Weights of a small transformer language model: width 128, RMSNorm before each block.
Each number is 500 + 25 x the weight over its row's rms, rounded and kept within 0 to 999. Layers, rows and columns count from 0. Numbers have three digits each. The size before them is the row's rms in percent of the matrix's.

# layer 4 MLP down (transposed), 512x128, rms 0.32, rows 66-172, columns 0-63
038:495484465502506518499516498501510491475493490482524465501454497505491484474504488487532453530536489519462508512524542491493538473494471527457521518540497481542529468482494509489497525502501489
110:484512495440518507512507493490472513507498472477494503505521503499477541526467526492508512509446479479527524517530484489540496469481511453484527535528497512492480496499468494509481527481502499
107:526473519536497478507546513485494491512535510522487481466509514480470492547551482502520473500526531515507530482542550524514473517545502541505503498503514438525506517506482511521474528512531483
108:526488466514493478465481492529517503495502506494511494496479533492556468552501515507547545484565507508476515487522513506534479538508510482507499536489518505518506514494498515474493498503482517
029:480515496494501483528503509483495467543498476498508481507478498476511504470528498476476517538469493475493444503493472498485472496501548452497548516533483464484503499481502483475498493497526472
110:497499473482521535469482500477501520487479487514507508514552543506519477486478461521508531522524493494497478479466490491510454529531440479467520495513485530519498498479508476542516470511515507
118:461492494483513480498489489532505495517508509517509503488499466510525479512525508517494487486517483499516454510456487486527494521495493533488509509506565527461464528492508517485477465509447542
104:533536520492517526550483496568484524497502467512505510539512438532469476500538535488489472505498526490512477494504464498496527566492475464440478453516487460495490512525496481508481523502487488
106:493472477491503488517517511465506517491546518489454525427469501510463480526516502512499496508507467506479484500475517480489466526487524507486535530516509547479505454487471540507539476498520493
038:494535495503520471566488476518509518510549499456497473530509495512455490511473522458495487484512507539533447513488499514528541507520471468466510516491530478516525488476536486468476513503539514
109:477544478486502529492492516560460486509515486527507472495485457503485536526496495483455505491498492503512476488493539490530480456500515476494496466481491534504496465517463505444469475488525507
108:506506512487522486500500543527477490472507484503502495496493484510473462512470513503524492520467504535493573511506458481464479496517487468465574523521478492532496506540482484489510519499501472
103:525518493495488477501528536532462523516487518497524481487486502519492526504477506474514500550503531492511493473466492520461496469485535467468492521479481498471521470441480530555510486536455466
103:483500495539530552478536492524490507506480463512503469467487480555498519498452471530511512460484480481470495494498500498489506475572525492528520531495474511450494473536509490509494529491508510
118:505534529492524480530499471490441496454503479536490450519481503498518507442508483493507463484466543499489477501522470490479544564497466481440495490486486498510523488498498531480505542516501547
118:506501541486495452487494488465501462567497504494505528461516504465534522518491464476524450498504492474524532485513492504502462512521451535456478522508515516544522497478510527534485519477469483
108:521545499466496500532487467495522509521499501514522520498441502468549509516503478502517473526485491488510509532460516493481530484480500460518527507509541505412494476506442525516467521461506510
121:509504527500515510502488490450516462487486500483485493483491486490491453535509474489483540509533488516478516530540487547522474526511516521527478492523512463550544462482508519489530521545478498
031:538494485501526490531519525518498530499521483509497512490435524505527499504487471535487485490492490515468491508496468443468477515507520507542486477499527504482495498474520503468524469509509526
104:492498465541502485489483478479504475533512536490530508537471456478489528543531487492500487474496511512491518468494504475499544484513505536488503515516503508514498529450505541503515532503485519
051:464555465494494476467522502461494516466484487507479431516491494510518494523484487470488491488496481515510480483489510448492511457477530527519503483479507507497539498504521477523480504544476478
117:499461457497504515502515480509472480533490521455498519485466512499457492545444466480516513467507463495520494556475541469515492506506544497481484497489493470464497465487528515484495529459538481
110:485473485497474479466466556492555463496509519487500517503511520507482518525517494504515481529521491466531513473528519461487509460521473520500484471524507523526482473507508483506480490558518506
116:499497528479477445493538453517485514541557481509491463496501515483534528526497499555494493517502488486519516500523467482503484485494542512483503534483492505561546486500476522499490508491508476
118:492481501480496502476521501473458512503509459481513513512462494547474550510510471491487513484496490482438527453503493523497494521497501547494503516460484511489495490510487515483477510456468470
103:554473475466445492517539536480513503513536497481474478537477455534502536481471484538479510488439472516532497483488511507515518494544488489505493550489511520465528514482464538502508559475510529
055:494476499505466530466496486532479557506470517523466512428481475543509519452482491499529553479503491497471483534517481490495474480478512515544485487467526495502520491475483490501460500526485502
108:503491473523518498494480486535491494562505526503490475525508480507484473534501493433506539513495515493511508465498517528505473485459512513528481504500489477458511541532521479477515519523528501
109:478494507480494522505520502531505504454454508544466453473501551489477466472490477507486505500461489492497490475518484517499523523480539526510509466458512470480494517518541484492472493475465512
111:454539478480479534527489526532481511519471501489456507473505490490507456503521480566471532455526520490524522495512513493438520485469529499489508494469512510471522530522518525489538544483530526
089:533524481495498512494511483501499463497491485501513499484423448503537448467508527495514473517474484515475542482500500499475487473467519514549461495531518532479499477517469481508514525442497500
114:474493516483512456510500479527475498480515473554522496519497519517534486524518515511522484491504444528501543490516491471531536528490479493500540506507464495528472519477498505477461514505526468
025:439509497493494532520495487435560516491506503473493487506521494479468471523494494470480532511485453497508505484489470514522451516508502492501528539536505501494426528473502517490516483517495492
099:467520485509511503532521433514482574455523503498515504476484486500505495489486516523497493503492511459520497501477486497507540496501501476492485509504519494521473499474467508493528496504468548
120:519550510483520487518493525471482472481520477525478504485489468528523471527497473547509473527503532490526479498469501484493485478485505503484530550473511524521513521535504546475517488502508506
114:503505511492478465489506527517514511495507446497478490564496519506493474468505524503478493499483482552536516506479517436532528488497489504506513534500506514487499473504498550480485530483499547
119:466494494495479522530550491496453494486496532466489516551437498538476486500447529540499508486466508484530481486498495472484483514508491487487484480484490483519515499536526553497502518474512515
105:532485481494543483486430490491494482523504530510498461480504492490504490523468526491487501508467506544456472504497547499542518501552500497504522521565497482483519555514458457497486527524472518
119:509442518528512525495480506516520473505417507463518503510485491474528508498485518471474550468494508514516514501515531520536485481520499485485483498544470473536503507499469492516487493481519520
112:508485503505498491488498510532472507541513477528493475512498512543513511493495515496467551468491462498531511483520460477524492580465519525505480426509509523514528498498522443518501501464489528
107:486509488511468469527553500496482483472477462487495476520516500475478443506457529464489504499516484535530511493462512466487527522491530501527469529490488440488491489493531512512506566492499506
106:507492489449564545500564498502469462510499525468493495487494527500491481524513474492504547458536505499543532537533465511525540515491510502512475481539524532478505548518489547506488518493522525
107:499536479476541545491526540526482510553493472505442538491512512487479490539484485494511501502550529490512523527464482488480493473548499493494472516520464483492484495499526500517458569497510475
103:483512547455476504522558479517484491541500508466487525470504509505495481473504486541477472483493517489493504514484492481456533456499526480497502451446495531545512515518507523482489520496524465
079:487502523538492493486496466448493492489434469509477531451451520460493526532510520457505562493511474440498555507522472493489476495490511499485493503498494511470471495521466510496511492504506479
106:521473484485503455509479516558534504519533474488500480473439511548528518522498516510508527466496513524477489503495480455454490520510518476482484475494490475513488479509537527539490501452527489
095:481478482520505505450538515527461497534480516465517496505452525501535493503487476454511476515452470503495526512492451534471529503501532508515486520490489482508479524452525536501514492554513513
090:517462483515481516528519512514498469500466498469478523530498450516497537505488499467563493529496506510499485503473490487483526523485484500531527515490482499526508461517481499543494534500450476
114:496525529501490528501487490502475486479505506473502502499492513502516513466490518504555476513464507500423485483505550441491510524485481450525490521501522524517450496539507495458546485534501473
121:461512491467489472507530526461536505517503512490486512475490455503518511514512478514511477512523473483493466539494485492488492531523504490530530531512491519470501544473539465524523463478500462
106:485497496517494511526514493526498504539489445476495481455522487542513511491512455525526483522490514512497497476522505515507491503503522489511459499523538505459548508520507549467487499507506480
104:455501500513475534517516533531492510470461504433477520522507507495469475517443501530507516466493510494456520513486512465472502540528516496487508515471474546499505521494506508513490524512521547
102:496550535504512458532528552495471479512486476524515508511502511478494530473571532510466488514489529487513512492521535453539517490523511482468494519487446454490506515503527490538451490541502508
116:447503499505545487505551519454518525488502515486500500522496511478472479507525518514502481507536468496512524470488491486480469512501485503439501509520509504503493466456474464472532530518466512
102:475509506473494493513484528490509525531499512498490491479496484519529541500488481481555495505471494518428473475503481543489509498508468502476526498507483518494511516524500526507521454531478488
125:472514491511444481473565499506494476498539522493510479521500496499464490517490458507497483532523503541512488491476518497525513468520498496533516554505542510531508506486500517441490455488477500
123:459498503504514503504480530492474544513527506488498491505548519484511526563529458498492480531522502540518511484466474449475504498534469483462524498519500501502516459527514459493511453510516472
106:502523529471494546546463479499466474533515504506479518536504462531493525521505499518512498505540484525519495483482484537493462498507500477516474556469513526487490500538532502489486496453487468
104:467535481532453505507470465484508489569500530492482493477459479496504526554508505505516474507491519524452540497554477482525501531538518490519514488510543525485522520528524505440507481487532486
108:509519520465510516486496481526488468520481534463480483473512539535470554530529501527501564486527475550503538511529524500536539481501460519533497481474481517501534511486528549507514503539524514
087:429500476503523460473519504524505522531475550477500501544479471479537518493442517450536503538510493511460481535526507472517506493478519516514523470544526526501528482469464516511472549501516467
131:487474484534552537507530485504502493501479544508495485501508523478454480549518469526568533462491446454514491527474535511529500540496512499495455508503446509504503475469550474528505498527476444
110:493529513524499517502511453558527470500522475484495537462538530467541489514526486522519492521534503487506515492533480458523443515445482485480487499479488498489486497498539486518532568513493511
116:476538477498549460524492494473508518482520480527480430505474511501482491475458495509474502493485487476484537507457533523500496514483516474487471512437503522495501469483472509483502579460480495
114:522479490501473492512519516558486504538466491468470533489508498464482542500468542498500519523498503476492502497522524470502510479509509484516544495505476480517490444507505508536499458502493528
106:465476538508519485479499474499494483484472502489495493506474504483504501487492524511536482555490519465467479474520475498535534509522471474467521540464492457473500445487483499514529517471492481
100:484532495456481517464534511496447495538489460472500483557463511477491556504489491479487507498524473489484520531507513510502509477468521475520516497461471480508573461504555474489507495495487525
105:438480469553503476525460505490485494492467482479530472507493481509534482505450523553483568519464479509518516492494529519510486520551517499469505501497476533501496482473519524502478506484480487
117:524551504507514496449517548495520511514475474513523504501547516518489492474489519515507506507515493488525510491475473496454538452502497474429535514474544466517521473505468456505501548514536466
114:479442526508476565532469500516521516450489445466507504542461490531499467522512500492501508470507460491453518513469491502536471469469491542501528470497519507516469458486492535496515493522487493
107:494474506461514476494489496453467518502529470487504474536497503462489521479542481518534505500484519493517474514523501520495521504497516503490504496476479508494541495506559515486499533506514498
112:482478480503479467496486470489494485563520512490465497495447481506443460480518480480485487503473476491490506520513488510512466465494517484490479513492509538525535474503513491520522488458487492
118:514502515510475484466498480489455528514511485493491513500445506513514509492480534485447501507473489502499451507523489528487524472506536503502482522469531531495520532486493528501488497487513529
115:432554456513500525526482491453498470493498483535510509488473488497502504506539485520497528455483505528487500537464564490546519487501500472508515467468518526503503495494536535501532525484474477
108:505527524491539486485504505467522443516495513485491538476480513473455515530496492543499509479495513466511489509536569483479489552532461500492515495523516475483498491471523529470477490537470533
029:496480512537474477498484510481526498462474529462521468517476559454547526495481468509503496531514542508501483458500458487501499497512464479466524480518550534474460504510502487510522491474526490
114:560471481512503500436511512523490515534481476446494542517520488507489489503509560540469468483483511466443500518476475488539514526455544490503507518479506502470459519461507530493495497520554533
113:495513470511507495532501542463488505500498503469496525440501510519509445486477489473532526474565489472486529500500548521459509551525514523498464506493479492526528514518501456511572509477479547
111:522480480482511535508535516519461480499483515478494533534479543476505520528537492487491496448477491487573497466474504490485542490485549524495546498474491503481487519539528508505517490521475503
102:484552512469506507526486480501508484483535517523481504500506550518508459511490491491498513501467487494516485518523508469493481485476508528463520482481491517504453452494526494544443491480522499
109:469506460457512509516500542525526523509509512524475493497468512501529493500504521471500531457514443513462491482520508523509527530543496441477488491513485489529474421536504532505519514497492512
109:529504518442475494483541506519482528501537525471482487490432449479503509504519521464512508483542511473503482547476525501494503449522491501459495540540498494514492514504523498479483526452485537
108:464499456537469524490541502551507529512486469537525492479505503470517463461486507522501490504535486486540489467471482490485477527516498536515506498468491526485518502531486501492504517484501489
106:507542526519471505463475524483507525493499534515494497497522489474520485507507485558526492501510520476488514473458522483485503510477514477475493533538479485490497495488532497490502522453501538
101:506526467504484494483475525530505473490511473500472515484470491539476487484459523488533513525428501476484484486515480487476509473529519523504533474516498480478502553522526504506482548456485517
107:472475484487494537506504496473497491523484470502547490499458551535530549506529559503483507469480485504497509500511504542486456512535519490513554464512505505542484490482528471459489528499455470
116:539499527475486498513494466517527457508498503520483497445449507528525513498506501487469538517506511512456488492546506476484472489538484469516447464469478469536493471499487504488471477472512530
117:492493473480485535467504501470500502524513457515483530499500483498525523509487521479487490536481502457481488513511549482507485512492540494529498494499569495550491485507508476511489556569499496
102:485548501478483483489550510481516506499527488453493490495509537499497506504523490478508470515488536514470521470509466457523467508523497489537514493490510489496528492519484516535491463520436541
116:481549471494506518499507510490513453484491522493513503517481494483480507525530499526465487462498480473474471457457471500510482529532493496473531504478506515500498502501504473468491456481517522
102:521491506471530430483511496514505512485518542517446475476495481489531507462479488527525455475508474450476512474480510512510492551453512488534520538497513493565534493478505485511508531534496526
105:506505457475485477501471444476527511542520520484518484508487517525481519465494528495497532553495536460515434504523507441504487496495506496469482507534509517488515501462477503468510495485507502
108:500511526482516469459503481499511501503512510483502534538496486490494515542511457505490501487479508479520486548525475548458510468458491516455521497514500497495473519449501460531471488508523525
117:518465498476514521558512464510499470536486493457502513500479507521529501530480483576481522544540491491468507480531505517519482513494488494479429496493519520476491490497488509528491488531526521
103:524500503491547498525534481538500551475506482498486533489480516505494515543470506500475491492520501522536468537480529461516489494515495507474508504469492489481501487489498500469532547496467539
112:469496491484507476516512518491513546528474480507500499484511520509535515550445480495516477507506521475509502501458500495497508484547513543490507508540524495468477537496532496475517549525490497
107:471509471479457516524523528555486484498461539519540534487515523454539487509501553507476505478530534489518479506487500482460534499539512498470562497477476513560525517495479552538472515479479529
106:480495494498492501549495453508486506547507492469462544505441504489497488518466530471521570526498491490476539493524526509467514489487530466430513482498501539463492491467524499529497508466484457
116:505511475486546523502512528538503509495494531485459512482505478470495479532491515509466474480488480483498450516494484513470502507476505498497495513452526524483506497494509548497476532535502496
100:494501502554521475489529503542471511504508440497495507517512507463533536494474508530504473447470497485548489507492465509494524509524521535460514480489512456548479486539537455553495511534500503
101:496516496502482540496544474539491493478465506479522517501478485508576485510528481477513509473495552483475519541489501449557448476516504472504495493522516513465549479487514495445541503463481519
029:454526482532506508506515481488492455548515489472511460541518502493505526543494476488492513513500484498474473530526507480472513560510518519512499540552505553525476509460507521486538516488536483
096:528505490504473508465486521528473486512495503562500481456499473507504537475524497519501546530467464483519499459521483484493471476514507481510502477479526568516528518516479485524478515443472486
103:527531474514503464508485532546461507514500504500492511519488505545467484497487484512434478475526525476493510464480484476474498478492459473496532489489507489518508489519533459529526497479492508
100:496488502531506522511519457497515517470490553474544477510477451459536519527466481522502494492496532520476499484500486477527456470486475508498478508510522481487546526533441522507484477546503527
030:485476511485547485495512509500526481465496515540552514516514452505506517514498508500466499489487474474514460471499498516505543514481495523488510524486477506496498502462483474500456489487504504
113:468517502527463478503516510511498491530505510453485493505489519511484512518512472473506502481526503522507501515519505508445524457523509485456510502482509485544455538446503529513474489496507477
# layer 4 MLP up, 512x128, rms 0.323, rows 67-173, columns 0-63
117:504510490520499507558520473509486526471499490557510503464515509491486524476490498527543532547503495481523486449466507525519529477500513524520491510512458506458471513519486502458509492515511455
113:457499472524515510460476522551511460513512545511534537529489512465479494484488511534499488514512462482486492484465463493509535505491492517498538507485526478467524519514513476477524517514513524
105:515493546483490475460525531490516485475506511498473480519490440585524490506521515496498505521490520490485492504512504497510474520491487544502513450520503506460506522538474509481512543491511486
027:564538496509492484523477510472489510477516439502486535518516512524520510502503492496481485481515524490506481516484492507549491484478468544508497484517489519533525493531538469466540501526530481
109:471519511513501489537502487492493490471478436488504510515476530493507516500490500484524507510484487482477436523502529454510490460469538512524455488513514493478491493498492448538518494517566446
101:516496534526518452513529479532522518439499491488514493483509476485524508526460505452534541488431486505516504481529519525486502474493522554531484523500537501452502492481477439468491504518488467
097:542478531519468460493492475495464501466517456504501524514523486522487511458513516473524507459506507494540503490528535523453480551554493513442463479521510523472476526532521482496508523533523507
113:516521496506476464519471487516469478488512455464535490536545545506494520529465572481490492525530467502531526525507521520484505480500541518499504487510501494526501514543532488534508493521484506
040:508517508493512520464464510492499506444512516524506468457506523494503474512504550492500493545489527445481507488466453518501519513494486520537503493514479523496513485499493481477537506462498477
119:522490476507520505484494495448513568467538507477479522508544441487494512495461510466490511514526537505489509510502512566502548459516446479486530497547518487529514517480505476525472476505500508
119:514469521523505511480559479487521547496497500510475495517513514470512481515482523503535457480482466508485473476489495463471512507527476502495557495518468450497505478477455482509501510465551515
101:480522509510486474520533496515496506449517484512501503480475547483507494514482459493444485535517487502523501487515509476461460470491511518521492496496526520559523534516572481496516491525465484
104:533519491530485512477496522499491549454519527507499458511503487478483479486469519519493483479489511494457502500500453526499534527518490501456500526497490508498487533514463523499531531486491474
111:499481544480496443483519541536489478479486492467493514489472522501476470476509463475528481499529476479514495482475462527501510508477470506472465490523468505475485501481488481497502445542540505
118:468503495560511459539501540501506466472504482511505502495519534520479522465488529476529521490515496474472518537525503488554484452494486545486483499504484498529505492453511491461524558522512471
105:450470484517541543484533507464525499465470524494488491515470490477485461517546481530458518495502509532535502491514510488516485518551465489509485475524495512552458487488517433543474480480521507
122:535535508513466470446540507491552502507473489488466509516553529475470471488519524502499488511509513517486471527504530513491507511522554566513500452478496515540491483491498468503544513511507471
031:521490491511488465504516524499449499525494485506503489518492520474520477462509503465502466513518468513524476507457505514505492527485424463505465500501464512516502521534467480526484498495512467
100:483510514485522446481523482481498487461480512503507504527482484526491496532496494552490489488530493499517501524503565536513500551486512551508484499513483541498509501537529474528504461514511476
033:534556495516533468506457470519524492502514497527483514473528447457523497486488542537538494502486495482460537486542474529564488473512559509473522482522518533512492497493484495501503462501504468
106:479430502482499493532495487519496493483474531516518494476524514505495472488537484492496495482516495489500489460525534492514477516502507494507511526501566516519486510491517509536504519520508498
115:478503485510506501543502506486455490503526481507538515564491554485507502442464539515516503457529483467519473534523455489505462477480471500493441526518490476545482529471513419530466517521488513
122:470444525506494508478485536533523471483530500502493526479486538509506502494519493498507498532490442497506510477482502554522479520511522544461526499478463464496511493447521495510503478566485461
118:475522473483514537498490540512456564503510511493496477538499516496503489525499517494498450526489506494510513502486454506527513490461481485517484465578512492518522468474524514477448495512512484
095:470513558498476522521486504499539507484452520493512488525466513506523536469477516481498458492509465496510456501509514490498464513508492520489491542512519502462482555501516450495520508533486472
046:484495497521518519464462477489509512483518501516514511531528527496494498519512538498516473538521507530507519497534512524445542452486492494516485475524547490479527492453524472458500539520515534
115:490516508522516524513506485474470483499502479476474504493499462456535451439497549498471471497541512522531525528464514505515525489485496493478464438498486524519527538486472500450477486505457520
100:546514501509509514479460491485530507550507501516472465524530482490477435472469513514461469500465452517500502488503543470529538531531522445472501485512501479500528527467546470507523520494513544
111:505521489471510516471520480498487491459459510562539516519499479498488516506531492534470494525502479499536432483468495500517473519501491544512520470553470523422536506544541536517487524497507482
076:455552503497522504471507478534541482511530483564487509519471479501505521470514543510516497537490457469529510481519495484513499497484525505525449516488536478503503481516506476481471517481528526
103:486530543543521430496495496506459497449472503512472489485488471506490497521485504474504517527462482528514499491516533521532444527522500495495489500527490512483455488485512528520499512499526461
029:533453510497522524475532499454527520454479497510471452521537516483513520468507458502479489468547503512474504474507441509496505471501485508524487498498456474522499480517502475508475481495551481
113:514499521481482504515490501477480525480531500504529499540519492489496537500500508502526506481546494522505555518483472466477504513507515498507443517496548449522519491488450498479487509488536506
126:498480551510495513526493538518519513453543504523485506507497522482488447515498532453507500466469484488525508470514489497489482501487494480497517467513487483497561528505534521495453504515494529
122:517518484517537480497440500503453488471476545505478507501487527460488523482526522476559511484522476488520515495515455495497455501542513476487469483492484555514478517445494511501487450492466519
118:528476564497490537513525490445499538480486511495493481459475522515491461503499516541500493489462478482488483491465518504504476507512477499519449537486495482518497453495512502503490508521565502
105:508486476535497490468503520503483538508510506517522524549505478489495473500516469501496448504522513536489496476461465480491515506472458494479506501465472503483490474519485442527535487486508513
120:495534522484513454518484483492518467485472513501481515521517494545497528511479499483545567487489447496486482502541520514532483504448548512482548521513548511482516542518497558478525440513550483
111:485477512553506561526499493432519523443475473485468524513510539498513489542470492490493505481538506475505533474485498490487498517473469501491505500490514477532518511504509455509519469493462471
124:548509495476518485473441497508545493489555529479507512535514489542464465528500531479529462536526458495497510490509483476496519540510506502470527498473496535507541514471456504544524447470516488
112:548489538504515496516538504488523516504495494541539536511514491502487511468508501473442504505507497448491525505537506516536479460540502528537477473505501521540472530446495463506522550458505527
115:530504450456516518513501487512529496507480496516485492534470473482504504496517519509498471496483483498536503503470471485518525490487504463483532485501480475532500501483451520502541459481505490
098:562485485511480484454538516463503510459542497491507526500552482524516493520507496519514507476549524477538492494500532489523507526521510496485508497484504543513498475459520523484518507503535470
073:498483519491462477496440518529523498488524507502514504556452476527466545476498497480527471501531487534536532498510446503473508502511486536453472492489543499503533482489559483473514483498497501
114:485488516484528490480482482483515549505533472512540490522490518470480516486477508499496488521529481505448509492484517547476474448506494494496469497488545495480471566505500510492472495518521494
086:478523518483460497479463484512483486471521498519459534499526522538475476465497562498513506449527497496484498450491500504470535438514511502513561514451496502539545507514524517487504499533491489
081:553465494466486443512510480473510472478521480545500498495520512491474507510506518479451538495537491465470519459546501528497486488495503503492472475534478497484536451504486509475465498507468506
104:531518468489524538487508522500478538490508516541510493508503550519480519489478500453516451460542518508502472498481510488491475511502480462483495506477494505483543484512526486447532491514478475
141:476532528556498517482462514495500483501507521507515515517495508460496463475477530508531501487491476467505534512516530527473477452548472501517487518510486437533540498508494533480518482476511490
116:525450505487503470472503521535483480488500461504509541495527486537528494523501515502491477504528496527518506499523495508513532493546472440488544452499505518532476483493514481508486558507438500
100:472492530491504537514473515501524518491518526498483461492520470518465498483487530556529505513478519443463521493496549521448430507526531515471481478480508505498496514482546478480521521483505477
111:523476480509484516495518539496500534494517505492520528527470493539496467522547467499499525502471528504432474493485530525478539508465500543505497479481486518537496509470514529486505484494514500
120:498533543545526468538473491548467498476487436493463501508462496500487504502497492530529474510477502477522493480514512546510512514477535503484502477515489452506561507513506508537515437458511456
107:526466524523468527506451518507479505488516484515513496538500487495507486499561496478484548495495560512487474510519498492509502505535525502479474491472524527479516515469484488437460470458498472
116:522473505525475480518521510506518517478478509547507481484491493483517455450458490498477471466474512494439516494469474515524532483525473479500495488511490500505501523503452445493438561508476521
121:486538515489495505510461505524478498447474485471519491506516509539506524503471491470546498503500523501511505479472515550498499473526504526481480471502537546491515449551524485538517483523481500
094:487530557480473472510492493488462512471511487509473515488471465518482483488493479505510482515512548506486513523506501535449422500536488516524487488497462512517475464506464488506512469555494532
114:495489486503498516462525520481491496490474506528552478530492502492498490536490424501517530497469485521467536490524459465510503528490410531503498511528468460509522513455539467512532467506514485
097:525500509496487450514475506512522497466463484506526456549472495506548490461485502507475501505495492491511505510529448540553492521485497475470516513497509508488489479453464472550517491490455502
076:524484477495542479465480495487516532498498483545518425476519508521505488472440499507519522514504516553485497504520503504534534486516539526547505474526530500483490507556468472514509536539518494
113:509476543507510511522497496473452499485487529504496465512466507526526473476481480488513483514490524514510502490482430533483475535488509473505505502549477511526534503510523473528509492547481495
125:534514533445515507502491529527480497474489536515505470487463521455518508471541523478526496499526498510538491544502487488536479540517493534499450478557506498459483503491475506456495482488501517
111:504520501499485507497491507476551466511496507482494492524529488508475494505460520475519476515521491512456471478490542490509505492479500553507478486488471515521514523464473481464520444488459505
112:499475445530515519533522507447505561463518434510435548482526497505518488494488530502503505546515496482509493469502496501514495479497515505539500522505465511503512554506523480472497507474533490
108:479488482468552486485498514524489455472552484511461489487489507476463479516518487444506476498473459546512534513468498453483534475535523502509500485532529512480499537489499503462487470527549512
116:516464532479522478530477537502524541540499464491529514536478479539510498498494492539528508504540501527522493500519521498548510516457503523572474476436494504543523482499513549502499485497530464
112:516477524528478493485490509499481509452518514473487478484502513460520497514505513501487432490497508494508466493539467475512541505514473531485511488497512514511535543530495494537489505451492523
122:499443471513535557531485530485499501519501525496447483518476516444489477493510516495470524512479509469508534537509515489554522507551473478517514468547504481520503494454531480513441471529515464
111:515523553495493514502488446499451503477499486529489547501464519483527483476563487531534487531461502495514517505480552528504524524507503477562497476510518510531501469526533500474510536509497517
105:529528480496497515442459436477557520475531544490507508522524533496478463489499488519456502442502491529493475516510501442481499530520517515480533475513488508489453493510477471473523484551471486
114:542478483493493552461472505472531500523495491488497535497510458520508531497509538508477506509512526537465514506506529471518483515467501519458498455494433516500521516496503492477522489486513531
139:548514507522513501464503482493492496493475494451544474508507462475477459507462491565522476503536475503510500535520483501502546491491452495495515470509474446525532515469482473562502539490524460
107:526483538468535486502557493486506555465511521500564490497517486476501493486462494517474526481498511502506497500551522482567529484512502507461494489503485494519470501486491427534490499478458472
110:529501510455489509485520532473491514458488533523497438524509450467520484479498491487529513504515507507465464543487464490520502473499478512481533545466424486497479500473499478546484476501482482
030:488505465522527484500511486506504506484496517569536477502541565505457523488566478471503514506502475523448528504517457522490521500492484495509488498524554489538480502514468500475489466516513512
111:526549514517506544466506506540516460511525465495472517505478482489502494490512495491531483530534538512498516466521476488488483500471490480545485500438482499537464510470496514480515495505514524
120:476507511551538451474516447481497470453460513461455503544519543512514486500483454445502488516532492487446510485493481477486479455494472501528515510530460483499483543506521524513489503496512503
113:499484484528495467461511504476501537503472518519510477521529509541521475505540498495498455479502445504472464442515509490469518519534526501502483470480533513498516459564444493511512499487535484
100:518511544537469481525470565490493527452494547481447482510527508495505540497489506475484509518503515476514484515492519500489482452472452519508502496519501498505482550464461508519471509493485477
120:519508501515495499487512520488476459522489512513509505514522483507564496470484536513516497516519530526544496495520529522506538500461515486503476492495454494506501489511469455469502509486434531
099:517491459501530489467457445492531485470532524506473500490517511506455518501474487544502490464530456486458495456499554533492494503460499479453529482486469471480488525531477486501521508503524560
098:501488493488541451441514499486498503504484497519516509492552562490449504489470494505503452514499504492499483490485511501520504451503474479488488529480521488504446544537492477512512476539495526
104:502517540426508485490461518478494493473476510528572439530489477518483501535528500527505512483536528519470488519492520500495542511454508488508511498507504494448529508492504486484512508522496513
104:524527505478495486476506486528491459457514507524474524526497539515435474523513503488464571481541490468488478511504484475514468502493491502506491457483470486454498504513500479498511501516480544
104:542498495506521485470486491511534452479511477474513501536542561540522510510470498545472481493510514484506555539463520510472530466483453448509520483515503522525487530475496504506509474520509480
115:490477523485476496487513503506522522478556481526526484505490506483484487508510515474508478522521484498471511518487520536495474477514471478477472474500457495556524528502518519458520472491493483
094:512545506493512514500468518495495499479477472465495549507534539531497537502495517487509497512496487476498491492495491514499487519487542486459488462497550516497521467522526477502495497525470459
096:523496500493494503472504502454499479467528536507518481560469449478488491469525496525452524468504522524515521488526486516507492521505469465536496484521512499510492503534493532495522514511469535
141:469501496510517464469476553508513472521521455501510516530517477545526479487540519471517505498500501538495500529539482507502518474545524525497520480473498558497496491520470485490568501505532517
114:494523490500502475500478492507486524472470516505496497519498530454526499502472563489506537469530504493472505481488474478495507477532511489456428496485526518508478494466522500486470475500499490
110:539527503442524513481483545498517481501514480500484483525491438498523479496490526524477461460516507495507549506486524554502537500487477448461521496524489525536533496508514469508526515467470492
101:505473520534471490440508462521510506526537505484506503505486537513464493455504532471506512479499490494496536448504464509513505486511457499490480536531493507490481503498517477520448501538484507
102:460520508515492501492508481534522518447502490518503533501487493537493523532506520485463523463460457483507500484513497489508483474467478501496488501501468561500491446504495525484517473483436476
123:500518505486553471499481518492482435493520494504480528485514517521459495471503493522533535528503514465498518495493503510500448502496486504479464503498534456466488506493475498466464490514513503
124:468488475464520470486493560492524498490511458510496506528494539528478467441524485529552511485464521484504463509473488506513454501473484497521503453517491546505520449513477505477509516571505517
085:500520542499477466501550516503500499505513505548514520554496554554531505493516530501512489504516490514503454455491513499475485492516495537512498458530493569510500459539458520498509524498475457
122:519497517468503465493532468435501530536514510507564485510521497552467484471492517501497485495551478511482472503489475518471485532497487539472504509512485524482543511501461501417474495478524518
103:513526532498464504571508544518482491450469514482505507496520491521495511481462521466512510483532507480480515499535494499486524452523527478513493476461539472575485525488535502495515503515529489
105:482494509538453525540460519497491519468478459490523490492549484516500513438495498521466480481501524482534487515509522496512498539492489514462499490507487492479464531525566491511524485500532474
091:551527504532466444465469498497503480469546517509514506500502502530489509507532499484527536520478492517496540503499466560465454535559503517452449499519441488516475509431505494522457480481478478
034:527487516554515490501439531504507502472486480503534559532487534488461510482488486516488495504518484492516547523499441551503519514501497494489494495525501505537519526530502473479538468470482513
088:520472471470494516511493497495493522495479542523541505501547501480512534509508463496489543541484520527501481543532492495499532484528566520536517470505499499514512511551502476479520493556513517
110:503497538451514488507519502492504496523491507524508510553498492497479486496486515518531508546493474504443498504494458484520487443522503527510532513484495542457508533523553523451482477490506489
097:498520535491544452474478474491492500500468456498515503512488547497470530496535519524531487537509491541520489510517475519519474502495489550485492486502495555475483488524482527497447445503471472
026:527527518521541485509461498519504475473519515521501507498509523492525459450479515541499438539453499473514482513471487483492495480525552495545500500551537505533483471506449494471516498475498528
109:516490475479546505479511529520509475502492482483518495478531519504464497486520499503517492489522489486511490462500549492560506475466489490483528483526460503476494507480510503546465523534524492
102:544487494460520500482495496559513462484494471493509469459499518505545444494454526505468485534517509532532475496512524535526491486530518521494490482519509483496491519444495492484549479533473532